config.toml
hidden_size = 128
num_attention_heads = 2
intermediate_size = 512
vocab_size = 2048
attn_scale = 0.125
parallel_block = false
init_std_o = 0.0592
lr_head = 0.00869
final_lr_fraction = 0.05
max_seq_len = 1024
dataset = "wikipedia_en"
Each number is 128 + 32 x the weight over its row's rms, rounded and kept within 0 to 255. Layers, rows and columns count from 0. Numbers have three digits each. The size before them is the row's rms in percent of the matrix's.

# up: layer 6 MLP up, 512x128, rms 0.0681, rows 268-292, columns 0-127
# down: layer 6 MLP down (transposed), 512x128, rms 0.0685, rows 268-291, columns 0-127
up268 103:103081181182126124102196105148138099178132147126116212124107099151121106159156154055107133149154146140099117086129130121171080105135138098141108144135102082167129146096083149148055147136087153179183184123119056154137111133139125104146102146051116067071139092078145127138172137163105140072088092127138104113090112100108126108129168178185119170135124141156164090107136101148167148106170
down268 101:169122105105139174115068145128141102132070108112155100144080178145140103136137152155088164055111088139125104170065108136148149087176156156160166144092180134211139086119161165089156144133125180120164101116128121151173069154093150134150142184144114121104069154126105107085162157125069196192155155155153088134173112091173149088094141117125148127139149077137132128142094098135084171158115
up269 087:170136131145162113159132092190093124120116070179180177097137077100154116109086139151056185155139206072103130140143098082126118144147145131157138113133226171147115087149088068164137151159167080099184119178112096117140123156130169157131121157093136153125124165099119142153069135129074126141137140072140143104122121162144154146134179144168083139163148139091136170150154090113128072159093
down269 096:093145083095131172092119182080116124091121153142167087112103155088117109167079112108142101081110081117096190115150160148171120162126122088106118092172137069143095168135156146126167140161157178115073144078111113120137150077134139159107143141130091143112114041158123170164156123142155098106094112144135226154162089143091085153095136146071188140126154115167147107145157158139142180058107
up270 103:088078146115129135126103120119082116101094169139153182129103134065086138154155146120169157208101143127171168168174070105138116202111084157182131105097143131104135090158104086183094088165175103130166177071119146120156150078091135137114111119198123189122104129118203131122091076073137098133131130175150131142198063146106108138130133167171152109143159113120143152113137137138141156121120
down270 106:175100129141112080154145150112117146156129169139090151158112107091128063178114099174115110149138134063053126120083219143130131151134150152176134148106170134114101110124121091084124109102101126096076134124126094098132139129118134112082079171132121151114075076162116044158101186138135109130106155146181196124100098155130133115107089119147102144127117099188079105184164109179122086171195
up271 094:136138157131114139119093079141081129173150145156162061084117101141091155193140144098119200126177102077156136147076124154105189088137116185137110124122139136171043121180076173105094161142145107127172096169171115188143125116161159124171161121129111144112139147091172079108085158140118120128097077061111140132145101147169113114102108120177111192129118101158097178138141142092184166150118
down271 095:170146139122110102102128113089171168121099057128124150084131169125204119089090135135136087068152143113188084151105103077135131152171116157072180161191100124107180097165153128114092135112111152092118127097166157123202124141120122101186175108101130104161112097108072121136135140168128120125147147179190121156128159151082122083145122156074134114135174149152176153129177168096154107092198
up272 109:145146137154101157092153133127142137104143179148136187131090129116147200167127136178102043119187142140061157147135126123162190140138139158135172121176118151154118097115069165111104101150138148109085156148135191124190098100103109179185179162144129081155137158133139133160187125129096141135148099160179110099144122170182075103120069157095118106072094127119136165071084092095105117099125
down272 098:167139077111148125121111171174131173172112123067109063123085120184163058138098111101125169145115089171151123134119131099152067141164121115112120117128129138107157167144142103069200169123071135165104134077064145116090117123138145093103128174117114148117125169141044129144125080121082097128142077132069118125136105143090108160143167175130108112157112056141137152121131104194192167171108
up273 106:192137125091137114153130115145134155159094090093119095102087148178194109111090140136190181094134106099180098110147108189187137163147143161151114140128151139169162142197122098200132147152135098101075124143171101116024143160099118167114095117121156115104147081134093119101105106191126149149115094163166119160131186111177136110126136062139176086126104113135152123093110151187145130151166
down273 103:144121114103143164106168114123166106045093163115137113149136200156144075140160195164153116125080199121133127140131204151137092064160126107094178172080076103181108086108110108085156157075099132131192117091062114075178125149143112143135129116145127119071107157052142138137141125126162115065101102149125138092178090116119121122172114130111107118153097159125135143175127167115116156119115
up274 101:072163109161145029204170114154161145052186107183106167083118116085182211153156122175082123201111095143137137169187129088101126122084181132170123092155155132189145129126096156151101144106129142129134148157168160132130063143158107142134103097159167187169107131133150091119158107086154094160146128137113154146124117137095087145129111118162141130139159150127143129141121111120106144172132
down274 096:143090167164162141055122156109115148133156083120167123145077121086154081123092123088172091079152171150102109050094125114155110160176094200084195176099152129107145151093085126123146112236129110095132085114108129154119117127112135119137151093108101091079109092168176091132133160134131183115084122156130042127144136113133181113133126101134134163144112111130147094162132120179166139106167
up275 103:144074147076106122087109131150118065161128171104108064042115177134144076157107122175139202098160105115166065132101117123151151101105114088131213094142101148068098181124150131177165117091108094104116105062103072066167160108105123104164096149157118089134099097135088090147118163114169146092154119093123076122097151093157113126147127126167094162118140136136179152108133133128143108147143
down275 100:162124168088150126113137130083207133156117164147139132139145113123103101096041114166162189146160156139137148054159117161118120095095109148131114178094157090117115122143208158095143068206119138150109103117161132110120119176137101101110102156138078130142163161107146112120138163128102160120148081195109071157086130111082180100041101114102123074123074114138141158112145144107121177090137
up276 100:119140130133117096078147139114112159123044085113104113121110138114105165104206139066115148135099053145081093129142136165137150079132178141149171165123054124141117166202147059121069149099165169115139152131101155129113120115170160176135149093066126114124164123181085112109088159143139136093188132171178115113127171149113124137100153189153152159121103154145135115109162159105127078195144
down276 101:128122103207099110143134115125099150144150206133175181148145148140101131134071140160162113146140179151098082144134111094028118151132082130098103089120146150106064121111133112179106159153138147122085143122172158099165083122113157141134114172137169146169148056111163170150187123149097091126152143104103183167172149118163119129175147128119110137223156062131126190106144166124149133117117
up277 095:138166061147166108130087107097131134162153104208140118150143157139118118112114148138079158144176102103169146138099177189215122127129141191209098180148085103103118125106171131167115144135100115123127156093145141111129157128100104163147124162088143112063149101056177156150138135089132147103163153082107138156067149163115116176062084168124086126128094103078182127114123134127111148085155
down277 098:081107164113144114115087065113120154144112089105098149095149110137104118065125128122097179084131099169105204123159184073057131129112115116098136106140155097141138110109151161134116111093133143147086150169176160139150125163176120094080143111122084136105100093119091127074099131097066135164154183132118182063139111177152205115099120114076116145194130134129132144213132122159127062141145
up278 088:124135152172204133105142125048145158060085183159119134143125135130140115149079118136084110127088112128150114175109113116069109132094185129135096162139178135138076188093114139140103145108119140119119131118133106095115156091102096126140087084189159120097110148115148110181201162131101118092142098105138140086128157091140108224097119161145065147099066114124079095164125133138112173177196
down278 092:116090091132130138122163157140117162202115108144068110156136118172097093079146142115177111186130098151112140158082154088091161116163138150129138073152100116090122140127168095161149075099130141173087151131101119161134142101160102147112178114109106091074113062122144135053170143159168096097104153175102112155134165155112070031115128182151176132167166089138150142137083145155170108093082
up279 094:136166112106162149148176135182129095152104149182162113097093134170119183077118169128178133071149068084135184168135131112101075154132116166110080073089117209147177128158165144125155111147117178080138161079177099166091170127126139131119092101101131112090126138112121177135157099105138170144135130116138129147165080106149125125123110173152075091150195103142138211112091112089157115122082
down279 095:150098117163110117146163111119124149171149070113103182190119145186145153150128096179064121149157204172124117155102156138126111129104173110118090104105119081148110086107110182156077118130169088148118086116108156067130054088138131147139147116125155184135131105105031112168164091118117068123125111104120121121066150110113129140109102124081131169053091181089134139145136150157100142095175
up280 111:125183121153133092102116137150201099159111132160093172104118175091112146163166070181101149142122164117130085137198185166153146100143145059162181105049101145136121134102106120204147095086115062139138141147130124185113116079095108150100164112136166112120142120127115125115126137144102111110100185141124158139114090072140135080134124147148115113195128084171177116045109119097172149107107
down280 118:141142086098071203089074126199114107141091116131073115134147129092142093080149165154174146107110083131215123174109126133104088121155141131146131129159131116115124124164146104121202174102103085103104140220206172151112161132116100121132154106135087092160140146143148095130113146115091165199144142147084099128143105113146121110167086107115075136180168099153154098142129142112193134145082
up281 088:104175147168115153185099163113142148161135164118102062117123094123144109152156080104129063097099173109107114139230183035138110143102136111111114134130168151110100155116123074113179120106134156126179126115085171116115070115180165134114069183159133163170103179160198139144191146126124124128132141094143097125114111159122107079102107098139158083120158187113186131123117164129128133125145
down281 096:151056170156129078126134084153096103088138169092119148150160138176069116082080132144103180155106097122117130095177201154079142104109095146117221141145131117126117068092096146107123162065157116124072099113133112120119147132092080121104116120136092095176129161166079143077141080219146145097137164124084153148103115128155106108115123100103150115159158156125064105184143128161118154148139
up282 088:089124126154105114106108147115145121132140087137149132109113113076139120165120143143080163170113146160122092128131106091143063121109131130172140194107075147133123186191151098099135100136136107143155118058127120162079089162112101068211084169107119160167066046144094173175107191112154186130158181101086109160116109100153088146123159146142109172151070139120158134129091130156179105093132
down282 099:123164112174147136166099070117082117076132109104150125127122158131135085150136152157187146132102160190152100105128081153176144118144090174166119124129170138147143116125104155064193092108118107114193146147125143139121068101109102082084164132178156100085168181059138145121058102152135102148171156110130153115090139139117100161167094131099070084103141135086186118098142061158096118160185
up283 096:133125080134169143119121073122135115121128101151159104108172092085133175163095080105138143084122125133134102060117106134158076173154152161126089173124115116113130164118141127114131132169119174123159080123090115145118166107116172130129135129164143163107119126042113166184124149168163133138171072063116144128138219143121108141156134051108090174123122028135124066120113102068109183114167
down283 098:125142164117166088125118111138128159156135171140150176110153050162072131156124100120125104110169106136115117147198201111055145105148067180141152127082205168104097113112133140132079153085160152152165165104154172063104169108146109114070177138116094147129176140122106114114172191144116134162145120125112148091106105131207134118147094083119091130164125133131102138136102134096142107043103
up284 095:120125107148132152170120133121190161151141110137137166070156188111154170139179121139145125114128143108134116078100056135141144082164119154130152141156105103181073111142099116087152167206150078063070102104178075096163117119163084134095119086171171140103054136164156105148131170130190111114137137155155142141111124163153133110173092143181167134151206165112083118113114118115094162098097
down284 100:150142146102121125129143125120116123106157094153123255150112124095109158088069126074091097180182107111113142140113166165098132132126138103119151053118113134165133096100132176128145110119103094120132103131169160121181108126100051133191118157144152121156162120134173131185155140146123187083122108149076089139077164121142081112120131107134096123186052095180158142133109148108133213121121
up285 091:108145164150161157223209108058094151123149171135222120156162137172141133180149168148129140108121112121077156085136117113137184087106138110106174144130141136171099095163079150121063078159176080100104102116153135050126147131164152129091139143091113098126098123115184149105130128161098095077154154123125144140142113109165176094100096142141166136104117189159098171125133134137133101138091
down285 088:093116092207097168111137170138126157186138066085109136102134142132108156109133125109094097136108120143075090187130139113101180189103110072118045091144131137086161199141086109114182175131128153126143131164120115154110103121060101096124085095166122121163113105124104139112136153162112168148104065076120116131131078096129107141077139132120091067069144106074084089154151097154098173129140
up286 092:198149131099114123127085085157145139121114150136112144057153112104110094099121126126102136068139130121176175147124085106097124188095163118074121130125141081127094101155092087107150132127150171130135155094105070121105141088093117147169076091165178147148073196091118062149114101100091145102086078024120081142099108111130201119097150124101154164091135140158144113139124188165109117162133
down286 092:055085130114115155132129167103130173129101106196134168078105120091051154081181101135141085117100061148109171101188099107144103137106125085142138143190109159100158083102164090109129158128110087130078108152168138132176075171136142090126162084071153104085126120188184163124139138143146136095171140129090139143140168100089138119138127138172127071124127180123108133145156107097059150081130
up287 102:142104124138170079123116151053139150119100100166130106115096115092160106125106164156190096103115097152178083156062134077146106106146113124052222158144116086091116142111108099095094053107127118112162076153121109162122115141089085145151135115131132113202102170095118113143086078147149107157101163161141117157138074125122157130132143105071143137137131178135131196177119178080118161079145
down287 101:109185151068131194197105109126059121199138126083088117163143129118081127110131139085126163117144162131100137095124121111103164096146117185140056125106156143142136113091135168120155139100134159146057111102107118121139091121138147165169168137121151100089136104194130131151117153170155124116125165115136153136137196145148141136198117127088065161165141063132108105165073202109184175094109
up288 101:156198081095160148160116088207210113137059161135168124118103157176114090095150121111076146162142199136108146129126109076157137133168099210125151181133103117154131141173170135155149148137118097062131126121094099162211153086166123093152091155083175115103122158125156122151159187111160174125156137173130155120140127134102103099110110140092115096115112099082113099102145132131149126081109
down288 101:180195130168159140138145156095087139128144152135101124102145083143140199141073163147140138177101148134122079103173137116128146063198158167138113094172180077095141092155096102090176138160095127142134127158162126087127168119160094131202108099146113160094098099163076155076116079105156140102064143094104139122145145153135107151028113114120104156108132132178147157084133129081100149149152
up289 108:104116132184112140151120116107108137186133123115072046191113152153152156137117140137077082115084111144178133117147022124159182080142095128137102155133142097133104096092181095121114163148143130155168192114089103110098120202140059125128117119129148084151181114141112196098150115122155182034158114109147111121138152105121087132152123152118118125144168081144134137067156144169136129139103
down289 106:106163128140118099081063106179099193181135176121053099105139151125089127175147102142177128128095151079108137180139129064176187166114146167143172091162091157173129076117062143093121105116080105120143103175149107097109133107097118105155135097074113148104136124123122129148101200158131104137153141172154109175085109102151124082079139144128099169127066091074154166117172136118157121139135
up290 102:139102102133152181116163117113131136081144189127142171071164113148127128171093131162091208068163143115139135159105155116121130210168101068140142154131098156128055149120115141185154152141139156136121116177087113077173107082152095090121121138136154087146166162172124136180111138116238123112140152132128139143112167102119102114111098145122108097153057154142139084136114123080091196098101
down290 095:134106137171127122165126136132163093112168140123123125129164154060156123179161147189116163147116095147170122105155160111122154134116071123152207145098100077145131160148162111153158157106101103159133091179167084068079116125106129148146218173110135127120099158114077181056153175105074142202141115139169175143144099077092153121106122141119157149096132112107142098105139186128075092077122
up291 098:112102209114118117131087075110184078162135183135178115129155123126168104115157124134125087127167113122149169132150172179151111105166132128151144119137139143154123136109107157139104082127090132080168123077138205147086084091121120100180145132143197114174082184158131143065121159097125114158105154143191163131103089110173194151114108139130134123208129056174103086142115069115140144142145
down291 095:135118107106158121115124069158146089178083119113131132158099097132171173131110130167145132175132138150167013186096121086160065179111111154125147136190147093171150144134121093091126103132157110113130084116101069137103154123132122158127098101118093180067074136116114150113136083103153195065136141149181086116179140133096133132099133099102097126066085133111118199086111094124105121093164
up292 103:165121138046193167110161143131133134146107134148175122142107139151121132143133095099098150102163137102111167169114092139131081138128195112091171135118119115098105101149160151180081111121094138078199145149129077175134093077118166087218127118138118067145121097115121093191119136128128067157160167068155158142145163091149152125154148193113089133154104126186097157069117100094102108174113